{
  "norm_place": "pre",
  "norm_eps": 1e-05,
  "bias": "none",
  "extras": ["some layers without positions", "local attention windows", "capped logits"],
  "init_std_qkv": 0.0943,
  "init_std_up": 0.0943,
  "max_grad_norm": 0.5,
  "max_seq_len": 1024
}
Each number is 128 + 24 x the weight over its row's rms, rounded and kept within 0 to 255. Layers, rows and columns count from 0. Numbers have three digits each. The size before them is the row's rms in percent of the matrix's.

# q: layer 8 attention query, 64x64, rms 0.152, rows 0-31, columns 32-63
# k: layer 8 attention key, 64x64, rms 0.154, rows 0-31, columns 32-63
# v: layer 8 attention value, 64x64, rms 0.151, rows 0-4, columns 32-63
# o: layer 8 attention output (transposed), 64x64, rms 0.134, rows 0-3, columns 32-63
q0 109:105091129115100139107133136101129119114108130154156109167099150114133124139086177146117101137150
k0 114:168102154087138169151095123134160143137139125144114119138162125175147135087146128108144139121157
q1 112:120143149121166094139143140140164130121182128085084121093145135152133176115082136107144078112142
k1 091:127106146149089114169148135123121143142111100166139110110111106099115122093125151080152133104117
q2 134:146150160122162125131130133142150183108173132076081107095151147147134169112113134106148112139150
k2 139:096132143150162144152126148141149130122134132116108100148122140166151136100088155060166118132142
q3 136:169142166111159147137101134136142155084159133104115116139135121165121147089142128102146158153137
k3 111:107117117171135133127134153135141150140132103130103077137112114120138151093092168062150148144150
q4 105:088114077097107098110130122108121103156127090155160154141116120101114149144112141134082118114115
k4 106:175124159073139154140083119129132149093148134120122135152174145156129115098137129131131146112174
q5 102:190148126117128139141109125133135093108181120111143158148142144125148144100142138153133151093142
k5 103:128094145111102105136174123112104107166112102138142114088114120124118177109099113109153144153126
q6 102:171132183143126124149134149087133156150093157107110117084142121146119110156153131138179154154143
k6 112:136154044145154106066116113149146114157125110111082138139129116077132119106134132112141103093114
q7 110:106107129137146105100167138122121106138125121108088128134150097145133127139088134115130090087120
k7 096:147154118094144150158132142122111116104104119103089136165156118097101155122121121123145139113148
q8 084:149101113122080167151144119102124156130093125120168127132115159112124086115183106141092151141103
k8 087:138118152124164180126077159115150137120161159149151120160143133164134137128115149132140104129136
q9 107:146097154081140121096116173124149122090116110116099136159143137154127188111075175143138108126141
k9 130:149128163102153195138114138124159133114165139110120116128138109157117129101130153099149103100141
q10 102:146082126093127116111134156129115138099131083135117154148144114160114157125067171131097120115137
k10 094:102110074116108132108115156163175143119113126113124127155127128117129134102122136104132120140152
q11 132:107102101107127091088124174125138113096145075127121121172126159133139155116110168116119143134158
k11 075:091085064154124108121154162135138139119109104123145131131105102097094127121112167109103151116166
q12 127:116136144138145154148116161117156156093149123104087102148123121155129163093110132094158146137163
k12 157:100143135125123142154123148141172170088142152137133091153143137141147134091107156089135126150168
q13 088:096085088111124087128129154110119111130144130102109167100123140134128150154093136124141117138146
k13 097:179116191106156133084130113099099128114143155129166146091165138135107163105103105166151138144156
q14 082:101108074163162133137143111117170130147162168153113158121171128138143188120123119140101151119124
k14 087:154127120124063155188127152149098141110114108116141124115115097124134159106145124142133095100150
q15 116:143154174158135140135126128164155114106135125097149144133084154144126105131163125133085133157155
k15 110:108127136140098123205143148126081172176093129132122121111110167110145141128130112125132109135122
q16 087:157146123159111130121107126149133102120084125130168130158115089137127093149184141123137119139124
k16 083:107106102140116084125110108153138116143133123133129106154117096116137120166086167143095163119132
q17 096:108111086107114081082140167130104132140119081140146150155122162125138128125115162097145133129140
k17 079:113096143118120123114120079116112106142105146143098073100116106108103156119145126151116124112116
q18 097:098143134182136125093166114135111123136140150138148117137115169118167116080163134129132132153117
k18 101:118144150146091123150077110121118146098152120108103112130100077140115090159150125122078126087132
q19 096:097106114147121113112140141132093082152112104156141092164129085119090109115104127099131125078108
k19 094:096131101099133100105118112112150105103145127105112157104113072120113136173103134142103180126117
q20 102:140111059106106121123149114110163136124177113131145112155132154107091179133114138141172161083142
k20 099:195129164126140126093141111158114116077166132136128137138148145153109114110117128115147101131114
q21 107:101111136169115147100149154127133162125138099095103116083125115168143125160120104143097114122133
k21 101:139113098138135100154166121137131114104109120140129122189133159082166136115112146116107110148120
q22 096:166115142158181078132134115117135129099140094107114099103139115151116171140142102139138172151117
k22 091:154142079123082143122148145119137182132081141101104151117123148138141072135109093117113102151096
q23 105:174129150112127132125111137143154131110098178124093128140138137142093099138178168139141107124086
k23 098:095136104172139094110155128146066120171106118111157127134120101072168107122105131134123141099101
q24 095:162141187104138170090122131095113175125097180140146113140145168140139139095146156147094130158133
k24 109:097123078135128131099123162127142104152129082135144155170105113085126108127145159111129139065103
q25 107:139117092158130136145157133116124123121108145104134123092153080139135140137129124112131121095096
k25 094:087131128152100098059084091118117143107165121097120120113143080087117137169113134159129136099175
q26 101:123126154139129144136185120111139146179149142153114111091114121082127142116114109145114142119160
k26 095:108156109094136110095117112165188110085142136124135132129154158136154116139147101102151127194097
q27 102:104106152094152153108153139091128154160101125117149114126104112165117169131131081105127141152139
k27 102:153136092123140148156170110131136099122099119105123152162151131092128099102122147125098111101137
q28 111:123111134126115155121149129116116104132119117118132165153088162167110129099115127146122161164150
k28 088:136101161123118119136152137131114111132144078103147101118105115070143157127136137108097101101097
q29 092:109115143107125109150122133103104100115145121145138125173116140154102153138115141138134106097156
k29 102:150125121081120115122134141123149109104167116134128159190161107100117125094118139127127156150155
q30 095:116086105115086137094117149125091144138120133152152125155082173081138151122116152148141133132167
k30 088:150158173068164132204146127161150148115135167119141094117131102112124135099152111146116141094112
q31 094:112118091093121119112118122139121171103108101167147147151123131090128120116166169152113144132120
k31 089:167121196102141138152134121141121149108119187129144122109144136175136106122110129108111154102103
v0 071:115080189136127174126126131104168163145141145135139107090113145148124123135135129162141134117148
o0 062:130105157172139156156109105122152156135102143133134123136126155106122124097166102187166106152136
v1 065:105113152148148098147164169125129116168116125111121111099103133119114141151102123112116149128133
o1 059:150111152144150115082125146098107128175097127156150098103144171119090158106096175138147140138122
v2 072:160142125159159084127116124124094087106119163150124143128115132135105118129121101099151149149104
o2 065:145114138116143054065110133154141163113144131122101114138148150130131137096126133131148137147093
v3 078:116104167096108083149190140118105133130142149129131120147161137146101130121117118145086121153114
o3 076:168099162056134140114148165103126098132105151143119124118178147175100135108169125136133132113125
v4 076:109134130126107118077158150131110128155167128146130138111158193147135167137151146119153112191146